Each number is 500 + 40 x the weight over its row's rms, rounded and kept within 0 to 999. Layers, rows and columns count from 0. Numbers have three digits each. The size before them is the row's rms in percent of the matrix's.

# layer 8 MLP down (transposed), 896x448, rms 0.0626, rows 268-374, columns 384-447
102:515486458506475468550517469486552483430523527466528481491442525485482539551475518449540430497592490510520482471459561509490470467479506461494498439442452492451485498513523506548448446454406555
107:487533500504433497508463502531547432470536472504489494476469500506481492468478483516518474442516578538531416486492456466464493462512571519526509500466466521474504535481527469565561460411479604
103:449424506412507548423518474487506438449555537418411519559493498482463473477544494547513434542542451429549482532483524507545457527472459516492474489520447546486461459475480528449494416517481513
112:433549496513490512475452453532505488447505539462438520512507499476426539527514500431551532491361529514466529406563409546428441470493464515608428430543495506514429495514495428483562455508479420
105:483480521558484474499526461470433423415517477400445482402491506506476503531402511519447456506469478500519477433538563559434499574488507438464549427570472455529476459512434525432463504566604487
103:528544481498434413526475539438497432451532473473461517529500479530481525430490410483536499508519497540543507541606503458431418493481535535481532598517457546476466517495441501446486493458512513
116:438470462491479474503581547527490438441483496460472438502460515518485526508512502480499469510480425500571521540513485381554520557498474494463480467425441562433549471501513458462442523352485479
087:499418519446452573523496531534542501526543589505470412483504497496497482496481521523475486492458495527415413485443446484489482460557519497502531423578428479407499527512489474459517505535558450
113:462457473463411485482557504478537506490507533613526490454466472570478520473472492418535479489448494534498567494464451477451494475482462514432447462451490463476518438442434497567481448484515469
106:441547493559488480472450513492465608452506548494486522442451573501571446481443561525457452541411418471472513515430472480455536478464505510514459582533529481583532488520481494604488558432489553
111:432518505555516518489424549449440503477536580422501528483545510526539422545485536443516506457550532503555558510471425496549528492446505524529508496455425487480421464564469461467473492492533467
096:499535451524494569488496566494423469505452509453427545497478513518490433508514475445477441517560501513495371465488482511435435509523519469525460525426514505444471445542488507449465545591527440
116:541437536426487460427519469559449553514512504529510456413496579500453494443466454520457407590497566523476544502490446512529472466537520460549466468392485490450508482445529515573447451437513447
095:469481470458485597445520488487514461576431439440487502446462517521499413396525452521517455446512531560460551537475515542519456449452466528499491486504495422530441481463554467479502491476521416
101:471499500506466407514542507524476482424485547597483462433458533540531421547488515437473484471445498495522457500542437445512543458491420519465509496445510515438399458486442435505485475465534517
091:420461484486463564493478480477526483435523445502375468485491461451443529481527500462553473485521554508421502430500479496445450531507531408511541337550519488476462486565405527460505577510481505
096:550502497505501462434543499505456541547554446459492538518491505459452530490478598432508487495485469528482485539398526502429465389507441444444482481514513426562505528479532481459485451511520572
108:471453471486575527479589463496529525534528479469440483475541497469485438463449517493472530510455453439486459534491517516472481469474476473486532484477520463434551487483534520528501392375449516
101:556456496507497507462517524475508465503458442437506473466528496465499464494507545453444457444552508479492459587436508452505448517478482430513555494492560455514460513481470546500544542527478501
090:549472458518484514487396539509556530499489466538483506511480382542473541392506440491527392564478426548515521571466495431442478527520489502507480477498536486496517510489469463481516479494565476
104:533452539499503538461461542473433539477454529529548422457547499479520436524485533430528576534487520470457480517463575536506530541474540499510511486446501516535510487519460481460450417430498463
106:476546432505473493489600448492494437472520483506567529571457488507444482509476483438520457390473420460534452504451483476527461472533543521440534480514440459463477481506459447489556583414468510
099:444476491561528521473499502508511503514457539435507554520493493495522549509442459437543539452507538435563472449488497550548533544425506470511490454465479439441540518436550474533482458430503478
105:501490533424491501547472533452560550492510475452480468421470546494458498484430510516476441490503515512514549477545568435439528428521575377464446470522484482442464429512505504457531505441516492
103:491461473398494469470409479520503486414437530505511564456412465460501517525537551467466505486447480425474468587505542474442502503504484475489495480483502455486469572500466464473560485413525555
096:409459486477556551464525527563466441484455520479510530436434505524536518492511461505487485489463485468512466482485498479488427527476533482483512523495469580565447512427506460511462479447508486
098:466443452484481524539557470521554559475448537509513429522452481487543549512506468492524427515552422481479507525507514431515428511547499448498469483472543462489405531501569508484439519454487485
083:388430500442490531483474549452519494577489516455531487467576565460466512531534509484473541431494467485465446517580553493460492488491456495517509457478527466500469486527463527460540521417512450
107:520500507424452466461490496464421474500484496537555429485505492457564529507517454479513527521433408500533544524534459502543510452495451499458443438497508427527550540507490526538501479470497486
087:504483487454451525516455449418494458443442459529494512460485499440486471469515494443500511486508491443480501450402427502497466488486482496440484470475521492448450470485494530482482516533493512
101:501551565559465482462543455426484444500483423531420542548481550464493511503471504451515441478511573506485478509546581521505501594487407486568500409463465530426490518522513487510459449435445477
104:510517487365425539451507466466554449520493483562499535399528508503421416528513545522531460478526464508489553547531467471562455449525551540528537423551594472428483530537493537562474429458487540
082:466465458474532479521466524493506492468492498450509540458476552424510569550579492570500446449511534487458565523502505545547456491471512390510549495480506498570442514508430476578458471623518494
096:439514507431481456430495514522532491609604489512522540528441454538526490501477428477461430481518507481468523436504462569504428543503511487583461490443494523519460569582510498518539437505487475
094:456501467489481551448441541515534495542489461520526555550491571478534529548502520589491496435442474516514561484366441480503476531590437537506450475464467472492543521555477441551485480610513486
112:534550449489425526467494518504488484473475481401494435522483514499454562473569485512509408465574552534503558516531517531477496551440513517551538538471415495455544454459484448541558505406499593
104:545492458436499494504507493483561488462386486482502505466488421527521420517535457579484405451490460475450493562480490531483586447477473523448537443497499586513444508528510412462507468430501475
109:510581481503480495530542524535510412514537544510542527555447468454538504483541536451528501461486474495496511493558488466522465584582477456529530585470490535569473492452550460507488590400514493
095:478425500533428480457496490439413481410511487535450492481505559534393465484474515499469464439488479487510451523495456493544434489429404560530506482430448493565476484438537530534606542526510521
109:491495475487547515490513517511527443534506480491423524441483490524453522480526473506437481470514463473576491496393522410521503455463511503577578521515422521459471465470494478478458460465533561
095:465444549517520514513464506485449517416515521516509598427527517487502524523435552536483550516487467497491546468524468520448500535490439478450485525476469473549515442502491434430495449478500485
125:502490493442452483507414499463509498542467461497598467489459533489454531483454485537410493502491584509466510499512528442541554562548500527453451467454431523486534531526434429506464528437533450
112:502456482497440501501456492457563438468473474473494518463476567523477553504449514489502511443472501445351529508528522458462444436485544498481519525435481432482450542486491465525528491514507504
096:484540484475489495466501531479547578529525480475453402518515514460446473420488451486502528462469474573530458421485505470490475501542506494385438461473478450546451512512469541437530448479466545
103:498538459520449485453478515525469462522562523546507494539498457492443520479549434474453460432523486453533476453499500515553533546481417518467385521555477543455517518424451444488455460497467519
110:454481518517466494468515400487442472450540508480482461443464448441489447585473426467447493431519488471492510537541464518442553525419481480501445522475545471520473497488425455480481568481525473
098:415589503532505380462453470491527523485438548526471453481437478469535446560519525497517499579505557502452456425564550514486533607432526468477358497478487472539490510509433482487435460477445483
098:497463547465504467466524433383518405504513518533449553460542568517490501458556468520479454448488520470523470471458543551497425506539462477538540397583441486487438513503502472510564487527530506
098:517435446545494512460527447483522379504511458513484515502502577519456515434462470533448475551415514489438419503483501500542550515564495520530490465500492532420525477471460524527472486513436413
088:474498501485476600528418502488509485429482467485435467454455549476569477521506525468495452455535447525512495463498428446532446537481577495518502501523485513399450457430496542499488576525553480
124:490529554493529372495441483494477454486469504516506483419558441448529450493499531490458497526478528549593490486456521558449551494468457456548440505480463518463476442515487475527504484391502534
094:492499472529568557420473506546469442487451433516437530434453476472407474460513528579477505479522475420446506544536449487461510541435539553463414513526466544554522541479502477463435441451520480
113:456408473491485515490480471518462491506481491416538486498468497493519501496521463448448486413539531453512474504491430507472470565493531486580529505435476558406518493530527532482519483448523531
107:496527438517421556513441562472542440486472507536495476461457485453490469474507548491514440435516543468549457501527477437492492477508511495453510465542514474451516506483463505534497444439549502
098:471419544525531525420450526470539509450497523547468444504521474483524467460519480473519443458478452512589455500537556496470543470419450539421510550518500454474501491482488543456540467526592454
088:501492514457469530507507495518507411400485465447490533491447419480497501484479505538441487511479511491473447416421536514534506529519473518519518503521565476485466458526474516461552555467442429
088:503516519420533477453495493500453452464493507510524538454510597503473553499527493517460526535491467460493429546512427552517512423475447481580441483545524561480462465479436487462504508470554495
092:521477489493490478479554624486477461469467522480429494493533465508534452505485531497432466429507418541512470451545562523527459461443446560509521549437422485495457494491456501437519528432476485
092:509476469512493517551476483489435462510456489525520547499493412531500410437489498445447503498473474494499439526531529499487549504545435368490473519496492436527636501481461493467504572416491543
100:482493466501508513427506485441543494535435449509487518534513490496495537525525506554537503502534458544531515497448496470488454494534542444525499476482489491499502505460529483406516429511472469
097:515566434499511500436510491489479465500464488478538420555534477533497485512533527460559495516486448536473501526472522502489496520404441446494500502488526481460459526469458526447408556553477497
107:505443478497497552452488481480384444519505522528495510535491482504479487524468626483508460509472524472454450496532466464505534487509517414413520497453513514523489562481519376439518516400444506
101:529485593477476478495540481467491527467511452517532453481488498500444506504501443502474486506475442494427540547510489439533485410502485498505459520412452481464487397556498471594466494404536447
099:453474434466441517484458488480445437505459459553476458460395473500461435502527479499476468512544539546521542428563503466498492430489529560472548507491487501451486438519405525425419451507518525
102:462442488563560512494493492477515467522500581499492500566390484554482399513445465459505498438445465499467507476568533506535464440483510508518505531471463488512487545499525494537532468410458508
102:425510480467504560515471498524511469482440468526462473511439453465423475450553454538508457512449496484480598454468491508554483550493474498478485533469458473501411460487478471540457491440527551
087:508474448492531446532470519487470464499449525450430554506552488489476539486454543535463500508470510495490469441513459440473493496523575487481432525537532455494498536493523573480470483390432505
098:575478498455495548469507471433450545490480495478491465449494509539482527489453472485464532497561487566447474509498555490526507495474552479448464482417454468499432553473503481582548383456507563
092:529511600509482461515527456491462460438450481544526454500510506478473566468460459463466476539503471419575517545498433505537496467549566534539495453455479549529468466449472497426473538461450495
103:558454468477533466506513458437488456414441469559483472474534510550471422453475558447439531432497508558518516458514452517418553513479519424505478461523493561541514477462486507545514469472447406
085:488494543489494520557476557518415424445444538454511552469511539513490567479506568568558522469504570463519516483462487418488451558507502461517428511506468485500442490432493477455498467517508466
096:490561502498515506505482539495469517507440499471491517481479522503435499481493478465563532562430460521519490483487464508407496444491486419545525466508500461464463535465505528466560448373467556
109:475470440457486604451594515509528500508548479447475477510455510531472524502468515503512503457488456496431586495544569496457467465509574474507505476534489499434550597467513504473468537612517483
104:481548515475477492409430460507460478479455531497486512511504437499485514515545524448446450360455556540462558534521573419522440498445528530514471531548457546531479462583521464427546426499497468
119:561490530540494373439504470484524480446473453440529507491494485433489491528507477519516497409448478526469462540544500549523483452555504457515504481497490500498529504511508511472493581564492557
096:497448530488462561477440523448605450510471502454530526517487549551515508482484537466503464407542505492536472442514495524475492502483499527468531516539432603483492541489439501447524569466507499
098:469499542525536414458467352578491475537454578524508523487480538453430488526565527493464482554533515512557497525524502525514474456515504562500511483472431446507460529442489452467519493419532512
104:531514511492472603479481509513502499474507479514490491532590442488523395490483419482479485494493410487430503455485449461483469430523413497480552396401544494512552458474448473474528482507479522
099:431526461494482442478536486460451516505490496507519498507536479526393480524402489454449459489427515526478506526464486525518512479492411422456478534531502482487504564562467465483517490498465501
097:539520414470534540523564518484486419498517438530462494449490422551466446531488462554481539484507468442506441497433495431506465498472492536501533451489556461438456458480427547437454464446503540
100:482583495454471524501474468515560463444518453498436514448469467596446492485461501584506427428452487442499459469449449440498467446539464584512469464456447476497497481494489518486527543523468472
093:454414543544501515537469570503456515522435500478450479521456521465503585502461524488535404510447475483529479478496451533545532515548543440492550400481452433461448566512494526484506482491517476
110:512520516496488526473427498487475451486466506527538511515470502509516526460474547485517521503447431470489488514479436456502493516427494460495450495468502506518504504500512470467430473494524542
105:481486521493533517563478496557535473476512577490445435456435521433480485527488521466515507467419509437501505436452491502512516487484426447495555487482527474539459508489454480509598501409525551
092:425546454515510479448478537540591515501461476493515442494581538497464523531491471484501498489540484492503437454477504485516377542481574499473481482527488438501475463526466506493468444539470463
095:509499505532492465486478457429456476471482490527515458550451440490491576511515498528525462460464464383523496404506540462563458471476468474453511520464520517513466454530519467459485482429463467
096:478534515500470559545559535503530528476390462575474518556437548480409464528560505463536413493551552481545535524560495492455543487532544516537494457531554587526475495480463502548442479526477494
103:487474500567484553512491524467496530476507510496526488489432471485480471498527464474513546451500586489505534557467519504473494512485482476505459573535521373557512504501493495524560441590520503
111:491536500456396517449433529498467513506473496515545484493473434508449447455452491498473463495463479456415510465504505465519465390423541505480511423464488490496471543469559456565488477513493533
079:359497544481522513505414460436532508402472477494525507480551524452484443544565491492537532555483544432517454538454498503540456469502479544471536453530477447535458493440446460443439549661512530
092:497456412508524536496443483473457454455445439561487546474460465447455452483474452511409442488439503376466482464470531501454450552423479462526477495493506487470478521505530429548450509458562487
086:514472524404519505483454453551509428471447453574526518483479566498457538412554541494503505497528579501442467515505477539524433481557495487491539590471570499516469533475487463448465527441567515
084:515500525507466532452508513469545496492482478471482517530459431587498530502502514513520470551512521462499509395502493529492372470471435482446525513452496536505465441523513471500504511579523420
095:534455543448478380537528521478465523482491435468531483496529478532516540566436497478457435491451389497544456518539505418508588486564497459515506500502446467476498368453494527459482490381589449
094:527498499452545477476440506529476466474416501522428530501545513521400514507537520451445502590432390541526459622418525455511519473465460491565492521410534464545459507522482540611512443548535536
102:430504461477484454541475506459430476476551540461492493494499515565484591495535495526534503578482493442478499562472451451479551560480446471467473482547512493466529456517488465542493484394513483
108:510576524502469409451457471469536485493489517490510506538474498536467401479484470494538526513488481477450445466493511455521466431530520517469476493447462506474467526531485471522503477443419483
110:599426536477463529489484498483450470451539558527492532493478435530429450475506484524481545457519506526472510561511506486476482495537507462497593488465444495603468548445500474431524493386500473
094:550501487438572443511555487569457520478435496526488506442537499423494521570485465554514581448477471520569477493501524498503476454580382444541436511493500501460461498508468538463520513527450519
102:502470506452483461436504495522569472495501497424458502570493420511469495498478485534439503454510487555534550499487458387532482534507523533478520550438513504439496571440521496449427518411504424
095:541530521447476542520464499492492534498510504449488567463420526507489497410430490549471414507545491548397506465537504465562474432493532482486536519394446423499466488526532521449533555488504452
109:498491569441476546475537523492527571471438450603466488466448479461519489528519540508497560497547510421437460471536405431550506448463476498423518501482498551463499444452531484552467495369470535
097:520492514562499458463541485480579498475466522488388514460466505550542501471475498569566567537491568476482526526485431558459411475502460457473443461501514551494410481465516556400457491498534493
110:396457511433509474544459507523529541499487499422492596489403476486584469481420458483475515492458480473467483452511538510496440444492525547520456489524458524471507506560431423504439521455485444
103:456478530525506446502457497517495491486497490536478539525512530456439501488476466480516461459538469474486424429540497518493504417500425507467528545487517529487472426477520423497458498407515519
097:521480422474494472500438530486534434511421530525484523482453525481478550500489403469536467444459506443466469535488420516499467531486511534563515504512413491547410576472447481471530487398502501
106:420487482473504483439567517496565475490429527477495424497450517474459544497490545482543480453460511493477453482490553430561428497494514500500578461523492489461468476525542482460471509512514522
# layer 8 MLP up, 896x448, rms 0.0648, rows 269-375, columns 384-447
100:520476502499484514562507526457477516511488493517509483510419508490593578481514501498531556470527560567492506488457530556546519474471459527511453499573581480578560469494509509489505491522504518
098:533494446497484472553559402468449492581519537536495536426451508479535456505511462465482510468483506473470534468510470529465509439496514445509524537572483526531491538540501492485500495560525573
109:444509478520405518522458518492484516502467506490516479509559501522460476443457609475478502449486489529462480629489445522520591608487463511496421436470515579482511537534556531507559486495471467
093:507435476450508500558502459450525488556465498593589534519472434435499529459501521470512467496609484576437476578480539495483448431456513567447412516450535480442489454487453530485469469509494471
102:487499556508529549515562464519561529558422509468491522497531458509473474519506535434519532468548499484535477497469504511459535558465489462577513457531464476547475501455496541511457467547521432
109:486456399517472444530533514534559499429540521497537566491523470517481472501553455444466519468466490501504510449438401461442509464530450505449507490475474459502528437478466475581471545518438469
089:449556446465463456410572558467456488452425556521470462524498528499486439458474424501422520500507485497501493447544501544496561415496491501558441488471547444570536543518540501538522568531488520
110:503436519487515529445611531527476545514493476500561433497470452533495501509487458396455495450482520557492569494510526406501567554507486456458516489535562399491498514420537526546442563503484458
099:504521579421530551502556498445513519497499487498471461519570530433464530515485464513445579493483514470473572475571508551493517522519518553484478449435481512479471461533510458449508486533503451
105:445503556506513461539429504486458509513470495431450477474546475456489523508467551556547500448587522503521533494424526495487499500505519505558411495471505479529465494515435477531597536515533440
094:468494489545526492478558516429502437432527524511465567456483392480482545504495503477463428451486510531503454505477427508462456495481505488416528483512515451523497538464493537483468536538484488
109:486512571548540512506498569478478513531529547490496547485517557464466482546576541453452498494458509487470527524538549533554434509435444469548498527484548498504429521484521493528468559457508414
100:484410521505498546502529509453541632480536478545556506520471535463537485414519524502498575522464412532558473583619519373473526554507586446527521567520540507488501451526439548518521550552542561
098:452522415512487524513481455560573458527464487542500499531497526491510502546491500494557504480543567464451528379475474434528512550484497445540452548540413470462477554502532497555471504596577487
083:516484469513538466543476487555483536429468542480551506571542512521502540513543575536538522555509402552584437472487518517536489524507503529516571566476489483514487568420500492417508472523501493
095:442502546446475497508506463500444409489424499520396504497495475489498472535545412457494438442462476478528552375493438501517499430520462430540522604540506519521479478579517469465483483463525536
111:464489440457550537546470508563448516554526500507499472480543423507478516497486554576433515547475480487452511499607559538476541516562494516468500495452577605511437475443535507560523503501518538
106:515470387532562551547522514553514582491537512549480489519547534502505471451447502501495521457508464457515525518530467531460476531526487457532602495477555430461442510494499527545526562543535473
093:504500507462503511518541498450521441493474526532510482491478510477559468586417550446481456440492484550433522548500465536471509439439550510538542494444525524495482547483496522473463516518528382
103:573569529473505507539498501549516482502454488431485456510533561413559444459545580453565527528458523484497488537496536478492517528506544555514471425538488484470468467498554489495554517523561521
111:508504477508496522483509579486522542476546454496508499570468581538449516477586520469471552489516548525534450544502559404594513560507522503455450475475443532463527531499589430428515546399447476
102:451494550448491558612535470566499474525490532533500464537535516510456451476478528527528530584490500494521559542540491501481465488511556473489575561420547476523495499554517546511512496604493435
113:523504499463512499485526485443490584534501454465458515484460510509431497530481547510476508511472484484562468478511533508555553454424506447488456519502497493451529431524519500550515524537544563
100:468526467510429470587451540494431456520508560469528491589458479452506482457569551444544489534568560435501515496478471488474584516490483440522452540481548550444489523547540528517459458489483525
090:493511517543521494537538492471525448458550454499508542526509497463525552431436460489474496513543458523447513490446553472505474521528486533454518476501412442454559490504530487503531512460439459
097:513452582537565534518574503472545529520516432541488522475517506513446480537495527495446566464427571531456534516508517485517458431504577537553472504492515554466502470566517424498486557526469560
084:532550567587469496543481435462444515506534371523478419534514430513490516477474541500522546485595497517554548481518451514478491443520444467562496457533506452469504541439547504434430530568487528
099:533423548529540491498511477538588486431482484515496481525470485480440552472515474544552508477495540452516489523483439534481456484550532578477449497545551440453522417491506524480548503568458547
080:425477570504419460469462537549474532476501460489532491484463469508520489525480545527531571485541595483518523465457498473455515491425564467531489518464517524474506470490506496477513496507480529
096:455466477478506502578523467500469531503449497442513456520536488541561566504496599451516471529430512575559514534446458447590479516603516431563470404548557452486547538405496438541452545551507534
095:379552469490527442565473535508525554494551488467522500468473483483514493459442426463454488513511451580479539520427498499487454480452510460494494497532522489517523554424540479494479563436510427
080:465460545535480496518502513480519508489525542501528453503537445533450426480404524454563516557544447529577449520450428487508489475547499497443415492494489559504578525487485544403586466486452494
087:446443470517505508531457545501504528393386486452478510540565436517487477500485484472508462502473491503520467531509487514419513568546535570495490450475530459498494453442518465556523504542450465
086:537469478480527426506466494544515482529530528482469494454470486464498482500473464449534470466508538448433462456540477468382553517481533439541542565485467516630510487539507447503514529499441471
107:510465527455454576439543492540513525594422531493526431581524553489424501495497549450538512492465519509470509542525577520506527574479531470523536600533483479471465548558447510452553497525475531
108:504464514487502488534494438559451482504510493514515464481513510558485512473480529495525523553571503465473458506475522517537449456551512504531459495513501423590460509504483574516465532510476484
104:495483506559530449524471505479542484555522532427494489510473509509493531531556546460493528551496506450444414453517435480454526572469508411525419468474520486460527480454560467470492531503524481
081:467521546507521551516551474501575538514527454489514481475514445439472557454517489498458591520563550528499468583571506572443498544502538457460418474517470422394565519510556447505512484522465469
103:488481436510488455499471494482483530471505479550557548452467465479498567410409462531454452492521462512518542464533462515504485502536463546472455489436463449519488456491492573504555514481513422
105:469499508495447449517528419494528418570446395507482495513484584531529518448509498520486508470622492506429481480462475526555493484487496536468511533528521485459472472555471487510565498514491477
120:557450436434465400483477531459415494544520543515573510517452532496539598489494471482474446501440502523456498531501504435521469519527515566410541554507472503470527460548524519517545552474521560
093:516409470376518503494582503560506525505517520466481518489444572527568540476500546501481484508421563533480549548523518484460447465518488486512487499510489506423485446454505559471525571502505455
108:457472406551483544484499500524505558394477519490527443464438511519444540488498485518506526503451453522438470541552451528522503532472527477550585581453457436563492508459443464474591516514510497
100:519542554538534477553507404527428468525494535430534508499482481570518475514578541505462473570442493558449494508534532432440511508554567423526516487461407425459449520473496486475481548498433488
100:500520545458562596528546518556586436473522448553569557553515502529499509483469480495422558552470483474432521539541473548462455501465538527558499476502495546432547520510532487454544476513510460
097:537517474442481539497491467492446531533505478533534541420563453503550587457476432506530516502504575464555500494496489557504490445534472522555530501498450471394492597552489553434523518500540478
100:488449490515519510456460519602534478472471540567442539530468522536445551533454541498532512489565504421534518556533545535545562421501498529551513490511515461522550460458443584468454476498570498
111:481474495552469500503515519509533475524539481473466472458496535518486418519453501538470484496500485455499524503546587530455517441433500487537555538474528422566532497556539488530464506537542536
096:518518508512525481522580482477449480468477502481527563447473474462510562540484534456536454486499460441567509464537470453469496509480536500383465453441456433514501577491550478492505477445487462
115:519477523594535354562429530513519503470503546490509531528487506510550537540508512481489510506508513450540497517560488526471480501489512482532487581566512490463558510507507482525522517524478464
097:574484486462503473585529529567484541542540541437512393490517573482482427515527469423502506526488532550553519568504529544530532464500517444486558519513437531471550626539468486577559527555544475
107:465476554496523532428450497424524497504518498447537469488488515481501544510480535485515517560534548522532549471556570424510468418514574419481477453458525474468526515497530479513486502512450447
109:504420516441547493483486521518512501451514503419428513481507531532465526540465489497473518443532535538541487504508430456537537574515440470461558492542553521540484517496542447578490453512484529
106:536531439503472408569519455470527529446521490515443463492467475468491439445486444421435500484499564521490483489577507475461427486555552491500512530555550501502547515556460439483505497484429502
092:472484543456456484444479567522437443496538537562527425453543586518433512446501435528548446508580492569513486532457491429518455480521544525454455547455514481539505496523528534496466388454456510
089:541420508489419507471506523480482557514427575541531518429523512556508459450455490454472476529531534520475559508497531504560571450490470519463571511548491498490604488510448467470485441523454480
104:417534480435462451461544473510564556475496503551511564575543543503523585441481530498455515514515507509514593512522477417510496540523488475536523517429462471489599463509480528476536481568477517
100:555512538464489482517532473468479464502523570520498487498450484553477505470524493514461508528514578470492572482512470530471486439470562640539535485519477470490471507526527445431498451516388496
107:504548491503573545564480545519520471560472475569456509467548500450418522489475449555513511521474577531547517528514475575510462443521553513390498456435530491434521421490496523444563493535552565
092:475524565496468554515496501536460485469472517577482502471499506512552486519484491442473495418507547489499414467524464503490548462567520482528460489499550433485555448566523478492524437475440466
109:510476487477505507554511361476541475587508516438557470541524455426580564539547513544506490508462506528477537530513522569497499447516530507463493466480501522506483544539574442469497426488433513
105:473466453521468443584514515507508438525523531526445528509521508519488500445565473458484477488549498534507512588451546520491558463497463530468384538489475450515506493510525481524542514477540492
104:442543478466454448439470449452490480480493499448463603446582496452522456441463526491494482497552486521483559510513367485510485566487494478566496511482418458503410558487518510504528575556547435
097:529504494388471478464488505511557483492567470566572486433493517503551500449463502497512520540433473544588489531496566579490487519519524474504531536525566486508555541471496520534491532558408521
095:450465450510472458453516577540551524503589519531499439475528527508574434500501462522537494480534534575505494540559485441504510443501495482514503518465491490481544484463533507519497462513507534
088:491536482484482532488542431472495547488556527657508528502520524526525479467490499438490528494589468514518451529475509563528525526439466541483545498486519533523451475519556473544500486552525478
100:499503523514543518586527518577507385602465587511500506517524533522535476549454467447526519515436514524498534463504520490474449508548539482486516489490544565492527482400523487422430444450574515
098:541487528527490456564510530482526464478566554442530499515453453543525492520476564478511521451460508494521444504529490544482518565432486411492479553448572496503528578572491454511528434514514529
095:455468567398492502483468517520482518500520478503526558515526529502508522531496479485509451464532514429491494483501469510606486510525458511502498465480544487415493550437583455560546550513511472
078:576536505511495476461462465483492534500531435461464453524510542522492487560491426445486509521471447522452563465465492553544533464475463477516548452565570465520556577419478528464468459538479486
099:482479528480490527461539570487474567509476490512496601552533472549491483551500505573490448508458478470505448516492510444517481607510527515474443454566500498466561571459496511486538518490539553
086:563524541519586387535442410508477470519460514534525521534539469470549488472503497488440478510539521487565463493528430440482486485544417562473504502456500477484449455550543539540592465507502554
100:562512452529499499500496535527453515453504479518419505485430501466497494408543474575487466488487566498427467488521596527426468509470537453475498517503478554487447476485455457411512512491561494
110:542476498573549467491550473482418492473563500491428529534561455477500485515534514531487509451545483442545565447489548504450465544570541529540532518478465492463619558518461474462529471485510495
105:465465491529535514408512458426503427512474544491569462432525513484490510480520480537491514519474519553540485521549449555508498480454499528522480515466459518585536518529455397508509474568525497
096:454479524513529490535417490491502573434575512463481531548535560405488430487536516472516552499457589482547489549491548528495494474450530503547444478543519510462498529530549530490534452563527544
109:460424459513514482449509555462486552500448509480495542435440575434563532516498505535468541530489488492557457552516512488420528517494557495548511556506473481551462452384572438508565511496542538
104:517464490517433533483497547568549516537520478490482454446478540465454491512554510596479504491544579502538504501516380519512521485467509520487490450472494438485435507438541514501510533562479526
095:532520540460510438479505525579546593415543505454522502592483554481527469498471522555467547506503541443529610466514454497419568541527454486555460554474489498501487559513492553515521605483539554
100:544435432518512543522576550468497520484510399504498492547484541471490502448542533472504515444500466459532513525529521551422503471513472504550546456524384504490468471555547447504578532585531553
093:468558553478530457585562499475436514456454477480437479517474529505525548591479439481453521461521520492467455515402542555494504540505534432517560526570488472469538469477488480454495453539417468
105:481545404560493596534477484555464488477490488512520572549558510506538438445505499475480506473476472482504515448479537494507516571517473475505492531526533513497515479590542510549484545490495487
098:516454486476472532510480427508470524540547514485512588474534422512391498614475466482419502489564503523516450570441504514510513497539435512380439519477439461443459542525480501546503510589494568
097:521467523447503560492573547466588496515475511538489458533553576524540426439492509508505593496489446531463459549470519520533491541585502442575521531505595459488511520509441543464498570500504540
092:585396528480537466553520532465511490532592511535538494446514542485486483493500470560543474480466508521507530452504456463475415580560551494477491545447551476453519534509550515437490462514532510
101:498394510477512519513419482514508527521529469508497407499547442501509431560456483486466494495493546460602448529520443560554475507509549534444563479510510402485480616494593462460533517511491518
097:515517430549463523488443493453515409489572549502544445538457505455428517498432470559478429526576482506486519424480505495526505528457470576570536475507450499527499540455528572550480510446521405
110:496477486489422474474546445522434469420418536454478524500536449464465371501475567471475594489460522507475463525472539555524474496515424490507557506517480521420455589570482545496460499524501589
074:573487504406503503481566564461558500512569641479528518531491481518482525491470482527487480459529458539566476503548545506452510546515519460512450537523534534534484441544495482561514422471553475
084:455547512518445551467558485528497498476582480429478444497513515531520528456517546438493565483519523571548472474494450514571512481566565590497574496462510524439580543497511565478551499547511470
084:483460507524527451508521554504483614549489500488503456540526489505525509544500558464456534493509473444532504469493525531491499449535548502513564534453469482579515475479490476547553499450405437
104:520396502563436506533480489524526520473533517509469541481523530505484456538510440452532522480402526477448475535497489501450519476498481456508487480534485511489540538497559530485511457582459478
097:452449508431594563467417489502500540518563496533487511531511578478544499463531564498478549508538527571438555541550596541518527495465439501560482474469547499544527602576439473594489552520483491
098:508476481521432493496524528507502432541467528527554416529492463486536502455521459423550576462448518478513527498437477524534458492586536427518477480523540505435536544563482487501464509630463513
106:542512499528521551570486506476455503463481486494557473564480498488573527506486454469548517476486577524434478469438486491449616501507487501447420516563523551492488477521486572414433540500520536
098:489564544487485572524467566510510434504514478505488425531541491474492520535459491534509482534507512499542515470559439468576496486495489475503473510565606547498442436526506498537490471585501504
109:553550446487451525517446544466519526519515518517471421501480466529521552459575498475495436524523462454547523474512436412477525526532397554562546548492505443503534510452535524508582514560479492
095:480504592539507492446427433496502484510552558543449477382501506458616464462467503464484422459420504469444491510501498470442558514478520431530444536518480545574490515481508455494460556538579488
108:501498459497504489547513488529457472536545473386448472562505499497463543509489555474468461508458528528583500465499484476442441508514502539517431526473452474488591509514475518467498499508542486
089:522414530479493484498522502494471507538539502495597491449493518585485468492447479441520560541463434467540446508546433450471517521521452588519431524486490489504505522580501400484477532505492581
103:488527554508476504516530578444520513499466495503499510535492442509562540536475468479530499490521549520467486484498507533420554496544496491503472501508498589459486452511477501477522518561493466
107:551490464490524505501505481530487455528497517439452548492476473566550501565470549516479484494512516544481477540445517554493474502469481532491492565463501494468528485587462572519484574487483495
103:545552449460548533488500552492438487445476451457500527554498480492515549399485570525450519453510477446494462478536548523575474484544549434530499511527546500454460627512447543454490529486522497
101:441507465528496506601502540496419523483510496486489535583433494481540570492482519502539484460486472548510450534393520447410450512446507572496513497454420415457537510458584550543534493479468523
094:375487461480540438526526506522452568430460494486483496498496510449514533446533466502479497461506503537469513507486544515493562480524493435557528540522554477481560484556482513509546445586404427
106:524477549530464562438451486487496545521529561570459473514551501553488437440409549459440512448498529502476550483458527458547531499509461453595493539487466514486495455494481504493492478548472447
093:576484550515515613498505444487495506437621518534493538564458541509503503514527500486468500508476476458450408480551560513537486475550584476458436518489445430468484504442507468507465536523528448